{
  "n_layer": 15,
  "d_model": 768,
  "n_head": 6,
  "n_kv_head": 6,
  "head_dim": 128,
  "d_mlp": 3072,
  "vocab_size": 32000,
  "activation": "tanh_gelu",
  "norm": "layernorm",
  "norm_place": "pre",
  "norm_eps": 1e-05,
  "positions": "learned",
  "qk_norm": false,
  "attn_scale": 0.0884,
  "bias": "all",
  "tie_embeddings": true,
  "parallel_block": false,
  "init": "uniform",
  "init_std_qkv": 0.0181,
  "init_std_o": 0.00331,
  "init_std_up": 0.0181,
  "init_std_down": 0.00331,
  "optimizer": "adam_variant",
  "lr": 0.000369,
  "beta1": 0.95,
  "beta2": 0.95,
  "weight_decay": 0.38,
  "lr_head": 0.00465,
  "grad_clip": 1.0,
  "warmup_steps": 246,
  "schedule": "wsd",
  "decay_fraction": 0.807,
  "decay_shape": "linear",
  "final_lr_fraction": 0.0,
  "batch_tokens": 131072,
  "seq_len": 512,
  "doc_mask": false,
  "z_loss": 0.0001,
  "train_tokens": 1102000000,
  "steps": 8408,
  "dataset": "wikipedia_en"
}
Each number is 128 + 32 x the weight over its row's rms, rounded and kept within 0 to 255. Layers, rows and columns count from 0. The size above them is the row's rms in percent of the matrix's.

# layer 2 MLP up, 3072x768, rms 0.00741, rows 419-471, columns 512-575
size [ 86  96  94 102  93  91  87  91 127  97  93  87  86 119  93  97  85 106 104  93  93  92  93  88  91  91 105  98  92  89  88 106  97  90  84  91  91  91  90  93 102  91  90  88  84  95  91 142  88  87  91  88  84]
[[ 79 116 173 135 109 136  96 106 175 204 118 139 175 118  99 108 110 177 161 153  78  84 173 173  95  81  88 125 131 106 157 148 144 154 136 138 155 225 131 140 143 106 147 130 136 158 150 149 162 129 169 125  49 176 112 156 170 201 116 121 114  82  58 105]
 [130 161 161  96 130 129 136 132 111 114 165  88  96 163 145 128 134 124 127 146 122 122 117 170 127 170 119 182 167 131 169 111  92  91  82 148  86 168 140  89 140  48 152 123 142 130 102  98 109 102 137 127 188 162 127 119 177 155 120 144 149 128 142 144]
 [135 145 186 102 169 103 158 161 112  80 137 167  56 146  96 163 122  64 132 127 142  77 137  77 101 148 129  97  96 151 125 132 147 139  75 144 169  95 133 181 113  94 128 116  92 183 100 151 106 143 155 164 163 143  84  89 129 106  89 119  91 114 163 133]
 [100 110 126 118 133 164 126 133 130 133 141 136 145 131 197 110 110 178 152  93 153 128 141 160 160 137 107 129 117  99  98  94  98 140  74 107  60 123  94  72 154 148 136 150  85 107 110 131 157 125 151 132 166 103 109 161 140 168 100 133 140 131 153  85]
 [136 128  76 154 148 178 196 132 146 102 108  92 143 103 135 108 145 146 167 125 149 125 149 149  96  60 106 151 147 112 125 186 147 144 140 153  78  77  95 154 152 153 139 121  92  63 117  83 130  98  85  98 190 120 186 153  83 127 101 111 138 117 168 146]
 [ 84 181 119 173 147 146 125 101 122 136  94  95  84 170  95  72 138 134 123 136 144 120 146 125 147  98 112 139 151 114 148  88 137 145 151 136 136 147 112 125 100 200  89 155 110 153  91 105 145 131 122 104 155 160 173  54 183 119 100 117 194  88  61 162]
 [161  85 137 107  82 120 137  89 115  69 134  44 141 143 150 145 158 166 122 122 126  93 105 147 108 131  99 108 102  70  65 136 125  73  84 151  78  62 133 122 123 130 111 160 176 116 117 123  87 133 159 153 185  96 125 134 145 147 127 135  97 132  87 151]
 [ 98 162 135 130  99 188 120 146 157 133 167 156 100 127 150 119  95 105 116 139 152  82 148 105 152 141 102 128 180 116  82 209 120 103 131 126  88  61  86  68  96 101 157 130 159  89 155 147 107 136 180 145 118 102 101 199  84  76 127 121 113  98 152  83]
 [109 149 143  79 159 141 110  89 160 116 120 121  94 112 148 117  77 120 140 122 117 147 112 133 136 150 103 159  95 141 183  98 162 125 116 149  47 170 138 134 113 148  99  27 112 195 101 166 155 136 169 156 155 142 158  93 152 131 147 120  71 118 193 123]
 [151 126 103 126 135  97  91 154  88  82 106 104 123 139 140 198 135 120 146 110 188 123 125 151 179 131  80 111  66 168 168 140 141 219 151 139 132 112 125 109  84  90  98 137  58 144 117  95 117 104 162 117 200  81 113 126  94  60 122 152  68 125  68  47]
 [158 113 132 143 155  63 109 161 138  97  97  97 189 126 142 154  93 134 126 107 121 109 152 170 114 127  94 185  94  98  86 123 137 147 158 108  91 128 171 123 126 110 141 168 145 154  83  69 139 162 173  66 102 174 144 120  85 146 132 144 179 159  94 133]
 [184 100 120 184  70 127 144 120 127  42 164 121 184  75 122  74 132 173 173 109 145 184  83 168  81 131 105 126 144  89 109 110 101 125 127 206 159 221 101 114 126 172  78 136 155  99 118 144 195 126 113 170 155 151 148 139 134  95  80 144 154 152 119 117]
 [ 89  98  73 107 103  95  65 158 144 121  85 113 140 146  89 162 126  52 121 133 193 174  96 125 170 175  30 148 124 132 148 122 150 141 116  86 169 107  72 113 178 127 147 125 103  47 137 144  83  76 134  85 162  97 141 107 128  84 120 125  97 155 142 136]
 [182 116 187 139 133  96  97 168 128 119  87  83 130 128 112  97 136  92  88 129 160  84  91 191 139 105 193 160 136 133 153 114 100 156 113 102  63 108 108  98 157 130 132 177 131 134  86 131 100 132  93 146 193  65  73  73 106  88  80 125 114 129 125 162]
 [147 136 120  99  56 140 194 121 131 144 163 129  85 110 131 124 147  88 108 100 108 180 132 109 162 156 132 148  91 114 232 132 151 146 100 181 128 126 173 144  95  78 136 102  85 175 147 115 187 117 146 177  72 165 151 115  87 174 127 127  70 103 117 141]
 [145 172 141 124 112 148 107 141 140 100 173 134 137 127  69  74 110 113  72  79  96 171 162  84 137 172 131 123  88 132 158 125 123  85 160 139  64 139 140 157 139 122 160  94 132 133  96 124 124 193 119 160 121  93 176 182 115 161 148 131 180 122  91 158]
 [ 59 105 125 111  89 140 111 115 102  90 131 112 208 133  91 135 118 171 100 112 119 105 125  79 142 143 135 119 150  92 155 110 158  77 125 159 177 145 150 159 121 140 112  85 135 136  89 164  83 100 104 148  93 165  68  84  81 167 141 107 101 160 148 134]
 [ 97  90  99 137 121 108 150 133 138 153 112 122 161 199 146 124  92 168  77 155  93 104 163  60 128  87 183 103 182 139  87 136 185  30 131 140 151 176 163  94  54  71  90 104 121  74 138 106 158 170 126 158 135 107 126 152 127 191 199 114 130 167 138 185]
 [151 150 183 124 154  90 145 116 134 136 151 149 142 141  87 155 104 164  77  62 203 100  71 109 108 159 100  89 121 201  80 171 115 181 102  81 105  69 133 111 138  72 104 163 211 125 118 112 114  97 138  96  75 195 121 137  84 101 165 143 102 111 154 115]
 [175 157 152  86 186 155 157 148 142 119 166 128 163 152 150 182 133 139 100  84  96 115 109 128  74 134 163 135 117 129 196 157 128 128 128 116  84 176 141 124 156 125  83 120 157 174 173 133 147 160 179 137  81 101 164  96 147 226 125 132 135 107 173 128]
 [180  85  84 139 138  51  99 115 137 111  78 169 124 167 162 131 165  84  79 176 140 139  99 117  97 147 121  70 104 107  93 171 187 169 109 115 140 127  95 207 158 115 156 166  85 105 131 124 108 113 150 106 123  72 155  66 191 185  99 133 131  98 179  97]
 [109 115 106 195 163  82 148  70 122 167 117 147 117 115 108 103 208 178 131 167 131 177  79 125 124  86  89 169  86 152 102  83 110 163 104 113 129 125 138 151  81  79 162 200 127 162 164 111 141 159  63 150 131 155 105 117 156 138  93 126 149 113  79 174]
 [149 146 150 101 182  59 152  78 121  97 151 106 206 101 101 101 166 144 165 197 122 132  78 153  83 166 107 152  89 156 146 144 126  80 143 177 189 100 125 100 197 127  90  72 114  77  85 107 139  59 139 185 131 161  91 204 101  87 126 134 135  65 143 148]
 [103 126 171 116 160 142  72 129 121  83 142 169 127 111 144 193 127 123  98 160 134 151 118 162 143  89 159 137 138 192 183  46  62  81 133 127 115 137 149 136 158  97 155 148 121 168 191 147 122 109 120 137 134 225 144 188 110 167  77 143 157 127 135 177]
 [127  63 139 127 142 202 175 100 122 178 120 198 115 149 127 131 118 190 179 134 118 138  76 130 132  73 154  74 169  91 160 150 167 153 101 131 119 126 160 180 150 194 111 147 133 157 156 160 118 111 170 171 135 129  93 158 158 148 151 118  86 138 193 175]
 [141 156 106  86  99  53 170 220 133  85  60 172  96  55 112 114 188 170 156 193 160 194 154  81  92 113 154 115  89 120 181 108 150 122 120 130  67  86 121 179 122  89 170 108 152  93 223 110 123 132  71 109 120  91 144 215 130 137 180 122 120 111 193 118]
 [148 157 132 133 110 111  91  73 115 149 147  98 119  79  99  94 157 126 118  75 128 116 175 124 176 127 136 134 136 164 113 212 136 179 155 140 139  89  70  81 156 127 115  95 152  86 171 161 128 141  94 119 155 150 146  96  82 180 142 128  96  92  96  81]
 [100 126 101 117 130 113 159  77 126 190 163 114 122 101 182 144  85 124 156 137 146 104 204 106 166 143 135 108 152 139 125 130 118 168  82 127  97 130 133 150 152 143 119 146 146 122 135 112 127 127 102 149 136 169 153 186 154 122 171 130 109 194  66 122]
 [150  63 117 150 131 181 170 128 114 133 181  95 157 180 104 160 147 193 158 104 128 118 107  98  77  72  95 119 121  96 134 132 124 117  90 121  68 140  71 122 142  85 153 153 134 124 164  69 144  74 136 144 116 110 134 106 119 151 138 121 152 121 108 169]
 [141 137 125 130 148  52 170 173 111 146  79 151 136 158 117 106 130 146 161 106 112 167 169 203  95 176 114 150  88 159  79  76 177 169 103 160  84  53 118  61 110  94  91 101  93  65 107 180 137 115 126 152  83 166 142 170 156  75 161 142 161 158 121 120]
 [ 97 148 125 146 146  84 156 107 124  97 149  97 156  96 161 132 112 191  99  74 130 150 118 173 167 172 133 132  66 115 138 179 142 102 131  85 141 172 134  96 111  87 147 119 174  74 102 119 100 142 142  74  78 185 142 120  88 133 143 120 110 124 108 162]
 [123  85 124 126 157 150 114 153 184 107 125 154 167 164 136 154 172 129 151 124 133 172  87 180  92 163 132 115  76  88  87 110 139  81 172  91 171 126 125 108  96 169 172 118 149 131 200 139 149 137 166 111 177 113 110 110 118 101 124 132 121 131  93 142]
 [199 118 124 111  98 120 118 114 132 182 148 149 101 128 102  88 155 130 110 105 134 166 111 206 132 115 135 141 112 106 155 135 131  76 103 156  89  57  94 149 118 119 142 166 100 159 148 178 137 125 193 127  85 143 115 214 135  87 120 123 125 157 146 175]
 [168 125 125  95  98 122  46 114 118 146 133 140 112 160 161 151 100  68 130 129 174  83 207 205 146 140  68 113 100 146 133  94  88 172 103 131 138 175 175 156 185 145 114 178 165 118 119  94 159  94 134 158 160 114  69 112  79 116 113 121  79 137 176  86]
 [186 121 110 150 109 124  80  59 113 163 128 138  88 141 131 128 128 152 124 141 126 129  92 129 172 170 158 110 102 125 135 156  63  90 122 140 109  92 151 166 105 148 127 156 164 103 171 130 130 138 135 146 172 104 135 152  81 115 147 123 147 150 147 138]
 [ 79  92 140 119 105 196 138  68 134 125 112 170  91 124 154 204 161  88  64  99 159 147  83 104 133 172 194  66 174 143 153 130 134 163  75 201 137 146 185 147 151 152  86 112 158  76 155 150 139  79 176 106 197 112 124 125 131 119 140 120 209  99 152 136]
 [ 93  89 119 124  94 132 146 108 104 129 108 175 136 126 135  90 186  91 177 126  83 157 146 125  75  94 131 120  82  75 127 185  94  85  96  90 129 185  81  74 112 138 122 121 127 128 142  81 159 110 157 115 104 175 139  65 128 161 116 146 124 127  85  97]
 [102 133 156 117 161  71 147  96 136 175 123 126 142 144 117  80  45 188 158 138 140 153 144 113 154 163 139 109  85 116  78 128 110 119 156 131 159 210  94 119 124 175 142 134 116 128 106 127 156 104 143 118 113 150 156 155 115 168 130 132  61 156 161 123]
 [167  78 130 182  74 181  76 118 126 110 156  86 125  71 108 209 183 103 177 152 134 133  94  75  87  86  73 134 190 170 106 102  83  94 122 112  73 118 192 109  80 124 141 184 132 131 131 173  92 147  81 112 163 100 122 120  88  96 136 125 131  79 166 120]
 [117 107 159 161  71  59 134 127 120 103 115 102  81 173 114  96 109 124  83 156 159 156 105 206 204 151 143 136 150 138 126  60 111 115 176  70  83 153 148  95 121  73 179 131  92 156 116 103  80 189 131 133 154 105  98  76  61 127 133 140 186 112  94 106]
 [114 104 129  87  46 173 120 117 129 118 108 102 136 111 139 108 177  76 126  95 112 131 121 121 153 175 105 122 159 117 142 119 186 125 110 131 108 106 183 128 157  96 129 175 151 143 143 137  71 140 139 125 193 118 117 139 105 159 134 130  67 151 163 123]
 [141 147  85 116 215 138 148 116 109  67 130 106 189 148  95 131 119 169  92 104 212 131  86 123 162 153  86 140 120 152 117 171 160 158 156  51  95  55 102 200 109 144 145 148 122 163  84 138  84  99  99 119 152  82 115  97  86  80  93 137 134 122 181 183]
 [161 140  91 165 198  85 127  84  98 107 106 188 130 100 128 177 126 145 149 102 111 110  95 116 187 111 138 144 183 130 138 118 149 166 134  86 176 162 147 128 152 172 148 161  81 112 101  63 151  99 114 132 127 152 149 141 131  89 148 136 173 140 117 128]
 [155 136  80 154 136 159 134 133 136 109 100 137 117 138 108 168 119 131 115 172  85  58 138  84 159 187 104 152 126 123 176 111 146  87 181 128 190 103 191 100  90 182  85  86 158 130 152  63 198 103 121 180 120 107 130 190  79  64 111 126 152 100 181 167]
 [145  88 117 109 110 109 106 106 103 145 123 138 116 143  98  96 168 155  82 106 146 127 109  95 116 136 178 105 116 133 168 134 134 168 142 154 175 113 161 126 113 154 132 115 114  62 115 116 175 191 184 182 117 202 145  83 100 186 167 136 123 110 111 136]
 [179 103  96 151 154 116 153 143 157 148 176 195 133 128 108 150 156 143 144 143 109 137 138  97 110 165 169 101 127 103 170 215  79 159 108 188 175 115  84 158 117 107  83 133 160  99 112  99 186 174  91 188 126 143 147 167 108 110 104 147  92 119  73 188]
 [139  58 125 111 142  78 106 165 152 127 142 119 178  72 129 129 110 113  88  76 175  95 138  77 164  73 116 136  86 132 144  80  87 156 158 166 112 149 118  99  97 101 128  83 113 122  90 130 159 117  61 109  80 140 133 113 186 179 119 130 125 135  91  63]
 [ 97  59 151  97 152  99 161 136 111 150 114 106  84 168 135 133  81 136 110 148 191 127 113 150  79 132 172 195 173 110 145 150 150 113 144 123 149 143 145 145 106 125  92 109  93 138 193  48 107 205 100  98 124 120 124 102 101 119  54 147 152  96  62 154]
 [201 100 204  87 161 145 133 128 120 113 108 118 133 119 137 150  94  99  99 133 162 140 207 136 130 103 107 132 102  70  82 151 110  91 158 159 127 160 139 144 124  72 118 151 144 142  69  91 132  80 149 125 109 103 136  55 163  71 155 130  78 131  62 162]
 [126  84 145 174 202 132  99 143 135  88 143 152 123 167 103 156 162  88  82  48 121 184 104  89  90  59 153 113 132  92 150 144 131 114 152 148 169 157 102 120 178 138 138 126 157 130  95  97 152  71 149 159 118  95 138 133 114 148 132 139 150 155 169 135]
 [131 145 195 142  82 129 130 165 130  90  92  90  70 101 151 134  96 111  74 105 106 110 119 123  91 132 149 140 139 117 110 149 215 142  82  96 175 104 116 153 117 180 156 150  96 175  87 136  92 146 122 106  63  68 122 151 137 118  71 121 181 121  82 126]
 [137 159 142 142 120 132 126 164 111 128 104 127 166 164 160 121 139 108 142 142 177 139 156 119 108 145 160  86 113  71 135 105 102 101 108 165 121 144  90 103 150  88 130  88 154 110 189 118 126 107 100 166 143 168 151  97  88 136 124 139 142 117 196 109]
 [163 152 154 145 144 174  92 142 121 154 101 166 149 134 131 149  58 101 101 136 124 167 219  97 106 156 102 167 181 130  75 134 166 114 149 114 149 125 114 118 104  75 133 155  82 108  95 122 126 149  70 193 107 169 128 163 137  86 152 126 109 100 138  99]]
# layer 2 MLP down (transposed), 3072x768, rms 0.00368, rows 419-470, columns 512-575
size [ 91 106 101 103 104  97  99  97  88 107  98  93 101 100 107 101  92 104  99 107 101 100  97 103 102  98 109  99  99 102  94 104 101 101  95  94 105 100 100  99 104 102 102  99 101 105  99 122  98  98 104  94]
[[101 179 133 130 182 108 134  97 109  38 119 102 161  99 164 164 146 106 155  90 143 126  83 124 138  87  93  87 113 121 145 129 126 193 141  92 168 132 166 115 125 154 201  98 132 133 148  96 181 107 187  99  97  94 104 195 127 142 155 110 100 157 118 201]
 [106 140 135  60 100 133 124 128 158 146 112 135 149  86 117 168 158 127  99 167 173 142 175  89  84 162 161  75 108 193 155 105 111 180  96 127  75 205 137 120  68 119 122 150 137 103 145 125 139 148 147 124 104 115 173 122 123 131 118 140  81 140 162 130]
 [156 105 121 215 172  97 133 128 122 107 101 120 128 124 155 147 188  91 101  99 149  93 213 120 121  70  83 104 130 141 167 138 203 115 167 156 125 149 160 122 101 109 119 155  99 123  81  91 142 154 183 132  72 156 178  94 115 133  71 181 128 118 102  67]
 [ 91 135  91 146 110 127 151 215 142 164 154  76  96 161 164 125 142  84 129  85 102 156 159 117  88 132  74 117 117 138  86 108 116 133 147 174 128 129 133 144 131 136 102 109  51 105 148 134  62 125 141 158 130 114 154 130  94 151  92  99 153 139 167 202]
 [147 199 167 178  68 129 103 102 142 140 126 120 120 100 137 101  78 201 117 106 126  94 255 158 138 149 100  71  91 114 149 164 171  52 139  55 128 107 144 144 174 136 128 201 141  98  94 180  83  68 129 131 146  86 133 171 168 156 136  59 164  98 167 139]
 [117 190 161 127 161  71 116 172 149 144 102  94 145 106  87  76 196 138 150 157 139 117 126 118 185 126 184 204 201 131  76 138 210 111 150 123 170 111 103 146 132 109 138 108 110 103 176  75 210  90  77 179 103 123 125 126 124 198 133  41  96 138 139 156]
 [113 101  89 139 150  95 120 140 137 143  96 120 167  41 106 143 105 137  65 130 127 132  90 142 180  81  96 127  89 111 126 172  93 118 175 126 159  83 120  88 134 192 116 128 185 112 182 117 117  65 140 164 113 137 104 109  97 188 132 155 165 146 101 138]
 [ 99  82 132  84 122  94 148 109 129  74 114 156  74 115 140 137 104  93 128 144  93 150 117 142  90 138 100 143 119 145 122 135 131 157 102 166 113 146  75 131 129 175 100 160 159 132 146 114 109 121 115 121 113  87 103 170 140 154 117  64 203  73 111 157]
 [130 125 125 131 152 120  91 158 131 143 125 105 122 119  89 102 120 121 153 129 147 129 119 154 142 126 102  96 118 132 202 179 159 141 145 140 130 163 129  83  41  98  69 123 101 142 107 112 126 123 126 108 162 166 105 147 161 126 146 139 115 104  92 107]
 [150 109 138 172 166 179 135 125 115 117  87 137  72 172 130 122 125 114  45  86 107 120  70 104 128 189 137 100 155 124 139 171  81 128 141 112 156 120 127  92 125 151 154 101  91 146 123 133 142 123 109 144  92 145 180 149 157 166 114 113 114  53 108 183]
 [104 192 141 145 137 126 131 122 161 111 129 140 101 104 107  93  50 138  89 168 102 133  66 126  85  75 154  96 179 160 159 110 116 120  81 119 150 108 121 183 142 177 153 132 135  85 219 120 178 130  99 189 118 173 151 114 138 147 114  74 141 151  84 106]
 [ 89 148 131  52 147 187 131 164 164 112 123 137 200 159 123 155 150 171  95 106 139 147 152 149  88 155 205 103 140 155 155 151 117 169 151 119 102 112 114 129 112  34 116 135 199 149 112 132 102  86 154 109 122 109 140  68  81 138 155 178 178 177 152  78]
 [161 144 114 146 118 118 119 111 128  56 121 177 192 140 107  84 155 162 127 112 171  99 158 144 182 144 111 104 129 143 112 111  84 109 164 139 140 151  85 130  89 115 103 142 125  88  58 108 120 149  71  65 163  94 114 109 131  88 106 147  64  68 149 144]
 [169 129 159  80 137 192 128 175 169 109  90 100 121 100 152 139 161 154 161 115 132  77 131 142 125  81 186  72 131 138 111 120 168 129 127 105 168 139 101 159 122  78 178 150 135 169  95 111 143 172 179  64 125 145 122 107 151  91 128 134 121 122 134 124]
 [117 138 110 139 104 124  83 146 129 106 142 130  98 129 102 103 133 105 142 131 128  70 130 165 113 142 129 145 159 178 122  85 102 134  95  95 109 122 207 154 176  97 114 116 134  89 139 145 100  71 151  80 156 130 116  80 131 106 105 105 106 101 154  54]
 [ 55 132  67 100 134 109 187 135 131  71 118 124  95 172 115  58  70 165 124 135 171  66 114 196  68 113 139 139 127 171 130 161 107 111  96  88  95 114 149  79 176 173  92 143 132 180 117 113  98 119  99 102 190 124 143  88 145 164 118 124 153 148 146 179]
 [ 67 143 107 104 136 180 129 182 115 176 174 106 163 194 105  98 110 164 112  94 108 122 122  96 150 108 140 125 123  78 142 167  87 111 171  99 147 133 110  81 143 130 181 141  42 171 154 135  84 124 148 138 141  84 179 136 114 160 136  81 128  74 172 106]
 [190 102  91 125 110 129 102 147 124  79  77  69 121 159 136  90 113 117  70 134 204 155  80 142 151 112  75 134 133 103 159 138 110 155  99 156 122 130 125  74  76  92 138  91  84 159 179 114 155  97 191  88 117 117  71 124  97 129 192 119 110 152 129 160]
 [154 102  89 138 130 148 129 145 149 140  96 118 144  38  95 149 143  99 129  96 121 102 141 158 155  98 121 158 145 109 122  71 124 166  82 115 146 142 162 157 186  67 105 155 154  97 116 112 131 113 137  75 105 179 133  87 135  96 107  92 163 140 130 122]
 [208 129  96 155 118 130 128 151 139 120 127 134 159  32 132 142 163 111  73 117 143  84 112 111 128 149 160 150 153 138  95 133 147 161 150 167 143 132 121  89 100 154 141 184 123 145 112 106 103 112 134  78 153 117 106 152 105 159 105 107 171 130 115 165]
 [116 102 123 118 176 117  84  82 203  81  56  96 113  54 127 109 113 190 113 154 164 128  94 132 138 102 136  84 167 105  87 125 112 134 109 138 182 106 136  89 138 173  99 168  89 141  89 165 128 109 118 146 116 165  87 131 114 117 151 113 170 115 163  83]
 [128 161 129 111 151 122 130 147 179 133  73 143 124 103 112  69  81 126 145 169 153 145 121 150 118 118 106 148  78 145 160 106 155 139 117  55 154  53 131 116 122 149 135 156 141 119 131 150 113 119  62 162 147 127  90  62 101 182 119 150 101 177 167  61]
 [154 159 132 146 144 104 138 179 119 115  92 114 113 119 109  99  85 114 129 106 145 137 168 174  79  93 178  93 162 177 102 133 157 149 163 165 108 116 125 151 100  84 138 147 153 102 186 172 198  89 126 166  99 137 193  86  96 136  66  54  25  83 141 109]
 [ 96 124 121 162  99 165 143  66  94 128 158 139 179 144  92 129 183 125 116 137 132 129  99 176  87 148 129 116 103 111 155 123 128 174  99 172 150  98 156 131 103 126 107 125 102 139 151  84 136 138 168 152 138  82 122  58 111 147 143  88 158 134 152  60]
 [119  87 127 143 155 118 177  97  85 168 156 119 169 122 127  64 123  86 146 189 147 119 131 124 115 112  75 126 104  97  94 154 146 161 175 139 157 106 148  83 140 108 130 108 175 140  80  94 102 166 136 160 114  84  79 134  94  89 145 149  89 156 177 180]
 [113 176 137  70  87 135 149 132 162  92 127 165  99  90 155 131  74  81 158 131 123 105 163 105 178 104 126 214 172 206 138 138 135  91 123 135 196  74 173 114  98 151 162 136 126 147  87  85 134 173 114 127 146 186  93 124 127 104  90 109 165 142 128  70]
 [154  53 138 108 119 115 169 171 114  92 147 116  81 141 163 128 109 137  99  94 169 124 131 172  88 128 192  97 168 106 133 121 148 137 159 131 133 144 120 190 171 143 199 138 176 229  98 115 195  56 123 119  67 140 146 152 116 150 126  74 199 121 104 113]
 [174 209  92  87  70 108 104 129 122  96 192 150 114 172 170 113 157 110 133 203 117 169 154  96 147 103 134 151 110  46 188  87 123 119  99 153 159 159 100 104 131 177  81 150 112 142  53 110 150 154 152 136 143 171 147 109 159 124  94 154 147 133 141 140]
 [126 134 125  75 128 140 133 138 111 148  72 134 135 148 120 136 102 127 133 138 154 142 142 108 145 134 154 169  55 116 167 116 128 139 146  98 142 174 116 114 171 198  89 156 164  76 108  88  73 173 114 139 146 123  73 116 125 123 127 153  93 129 113 144]
 [126 126 127  99 160 105 141 188 176 144 195 139  49 144  94 108  85  86  71 103 146 140  95 145 191 187 113 142 169 129 182  66 204 163 178 136 155 153 140 131 156 154 119 167 112 155 168  79 182 112 108  88 109 153  86 149  62 162 147 110  80 155 151 129]
 [110 140 203 159 152 127 133 107 147 109 125 112 144  93 134 116 124 134 103 147 127 112  95 179  65 149 137 165 165  93 168 134 124 124  88 112 157  91 122 107 156 179 183  76  95  86 173 105 130 117  79 170 140 121 119 155 160  58  63 147  72  44  88 117]
 [152 174 146 116 121 105  92 116 106 112  88 106 112 125  94 123 135 114 119 155 154  70 146 148 138 107 167 179 129 182 170 109 145 142 166 155 162  94 149 123 100 126 108  99 127 136 132 133  99 126  82 137 114 133  95 107 158 200  59  92  81 138 109 145]
 [106 108 184 104 129 105 123 161  75  59  91 149 113  61  96  97 131 108  68 127 126 108 105 145 149 169 162 188 135 125 198 134  59 158 169 131 123 135 114 139 111 214  90 120  94 167 151 142 116  86 151  95 142  95 100 115 129 139 122 121 115 137 142 189]
 [162 126 141  72 126 143 150 157 121 107 143 166 113 136 148 172 135 110 169 110 159 147 162 155  73 165 169 154 147 146 135  89 123 161 181 173 101 118  63  97 112 111 136  72 126 158 183 133  94  82 101  78 140  79 162  81 123 132 127 121 115 113  32  83]
 [117  99 163  86 107 148 150 188 142 111 116 136 125 114 126 100 113 117 122  90 116 158 132 117 122 107 147 115  83 153 129 121 154 172 105  96 126 136 144 168 179 186 131 128 141 114 151  90 136 149 112 136 119 147 103 113 151 137  87 100  56 181 103 114]
 [130 173  69 128 146  68 137 123  71 144  82 108 159 134 168 149 181 148 153 134 131  67 166 160  97 142 113 177 173 143  44 125 113 116 117 138 110 101 171 117 102  83 155 190 137 141  84 123 145 166 106 104  90 160  56  76 112  85 161 113 116  95 150 177]
 [100  87  95 147 150 159 102  73 138 146 180 134 121 145  90 115 122 119 114 144 133 124  97 172 202 153 152 126 149  82 101 132 143 127 102 161 110 174 131 138 148 166 136 171 110 173  91 149 153 119 178 129 128 127  62 185 101 114 158  91  77  80 154  78]
 [114 151 130 131 157 120 137  87 121  81 143 144 120 118 101 145  97 110 163 150 145 131  50  41 147 100 174  84 132  98 104 144 108 194 142 172  88 177 135 131 110 139 129 119  94 171 115 103 106 133  86 130 108  52 125 114  94 112 187 127  60  74 191  99]
 [124 190 176 158 111  92 105 160 128 154 134  91 192 138 145 107 151 108  90 148 139 100 113 156  63 140  63 145 176 171 111 164 154  74 125 131 152 124 154 171 107 172 108 215 111  47 153 119 171 110  79  89 117 151  84 154  88 182 236 134 120 189 195 119]
 [139 188 140  95 133 141 111  90 177 139 148 116  68  74 144 210 149  75 132 123 144 103 105 113 135 134 130  79 166 163 145 100 176  79 135 153 132 109 176 153 127 171 165 125  96 145 119 181 172 153 147 122  76 119 114 138 127  79  94 116  95  74 107  94]
 [ 63 121 111 106 121 142 179 132  93  87 142 117  46 131 118 140 147 124 111  97 137 129 103 147  83 107 152 171 147 135 150 139 103  81 136  82 144  90 121 149  28 175 159 163 169 166 152 116  60 117 191 166  84 144 121 141 125 124  67  79 124 122  71  62]
 [135 129 144  84 169 136   5 124 159 161  93 127 106 128 138 135 145 140  58 154 200 197 122 105 120 173 153  80 110 158 138 111  98  91 126 172 173  81  74 148 156 180 131 170 129  63 133 154 133 113  74 119 137 133 160 150 159 112  92 132 160 122 163  90]
 [ 78 157 115 147 117 105 177  82 126 122 102 141 128 120 117 126 110 119 199 159 129 176  95 154  99 121 117  66  89 110 161 142 140 175 134 183 114 169 201 211 187 133 122 161 115  93 154  49 122 177 135 141 136 121 133 159 109  61 177 159 120 159 159 145]
 [109 109 135  46 109 126 146 121  73 120 138 143 118 186 155  89 133 161 172  72 147 113 155 115 145  89 164 101 117 128 112  83 116  94  86 172  95  78 120 124 122 169 115 149 106 112 135 126 110 141  78  75 123  98 102 149 100 215 115  78 114 157 109 139]
 [143 153  74 103 114 161 114  48 147  81 108  73 165 111 134 158  68  99  78 153 192 101 118 152 104  88  91 114 153  89 184 144 125 134 140  75 109 156 152 141 162 130 116 126  63 198  61 126 126 101 118 127 140 171 124 130 116 139 131 174 133  87 151 105]
 [121  86  55 128 121  45 168 111  99 114 145 127 153  85 137 136 137  59  88  55 145  74  77  85 101 147 136  70  92  83 189 158 132 175  42 159 108  95  92 137 170 167 150 163 141 153  72 109 133  72 100 174 115 134 118 153 138 122 129  92 216 127 127 132]
 [139 138  83  86 161 137 103 183 123  80 137 170 159 145 129 158  76 188 143 172 147  92 125 146 151 194 125 111 129  94 112 212 149 145 151 136 143 112  98 102 165 113  86 142 158 167 117 118 102  85 187 171 130 141 120 151 142 207 106 110 128 143 135 134]
 [194 202  97 101 160 109 120 119 151  69  90 169 116 128 153 151 137 156 170 175 171 126 104  91  94 117 155  92 114 125 160  84 153 194 157 130 139 106 126 124  91 136 145 115  88 183 108 106  98 176 114 128 179 141 100 122 169 104 136  93 182  68 152  58]
 [115 134 157 130 128  79 131 145  93 149 120  61 110 161 157 106 150 134  83 183 184 138 158 106  69 150  82 116  76 138 184 109 144 148  64 149 138 141 110 134 132 167 121 117 118 130 124  94 146 117 113 133 138 138 133 171 157 106 133 136 146  85  54 125]
 [105 143 176 106 155 129 123  78  81 111 114 121 115 145 145 138 118 151 111 160 123  90 159  89 122 134 166 125 138 162  74 116  91 160 125 229 139 106 154  85 116 166 138 113 157 158 101 165  74  88 122 153 125 121 111 185 168  35  87 118 132 133  97  63]
 [ 94 145 103 147 108 152 149 137 145 128  84 118 109 102  99  95 132 170 193  82 127 120 136 172 174 107 127 133 137 160 176 125 132 117 188 184  89 180  84 101 108  62 155  78 142  70 113 151 114 122 119  95 136 184 152 158 128 198 152 132 130 153 167  57]
 [ 85 144 114 120 132 141 160 114 123  94 171 187 113  55 142  91 110 129 114 169 130 112  46 164  73 159 176  81 136  91 165 129 141  91 116  99 147 122 108  68 169 125 139 114 143  87 195 145 161  98 152 113 155 138 157 179 141 138 150  76 133 185 118 149]]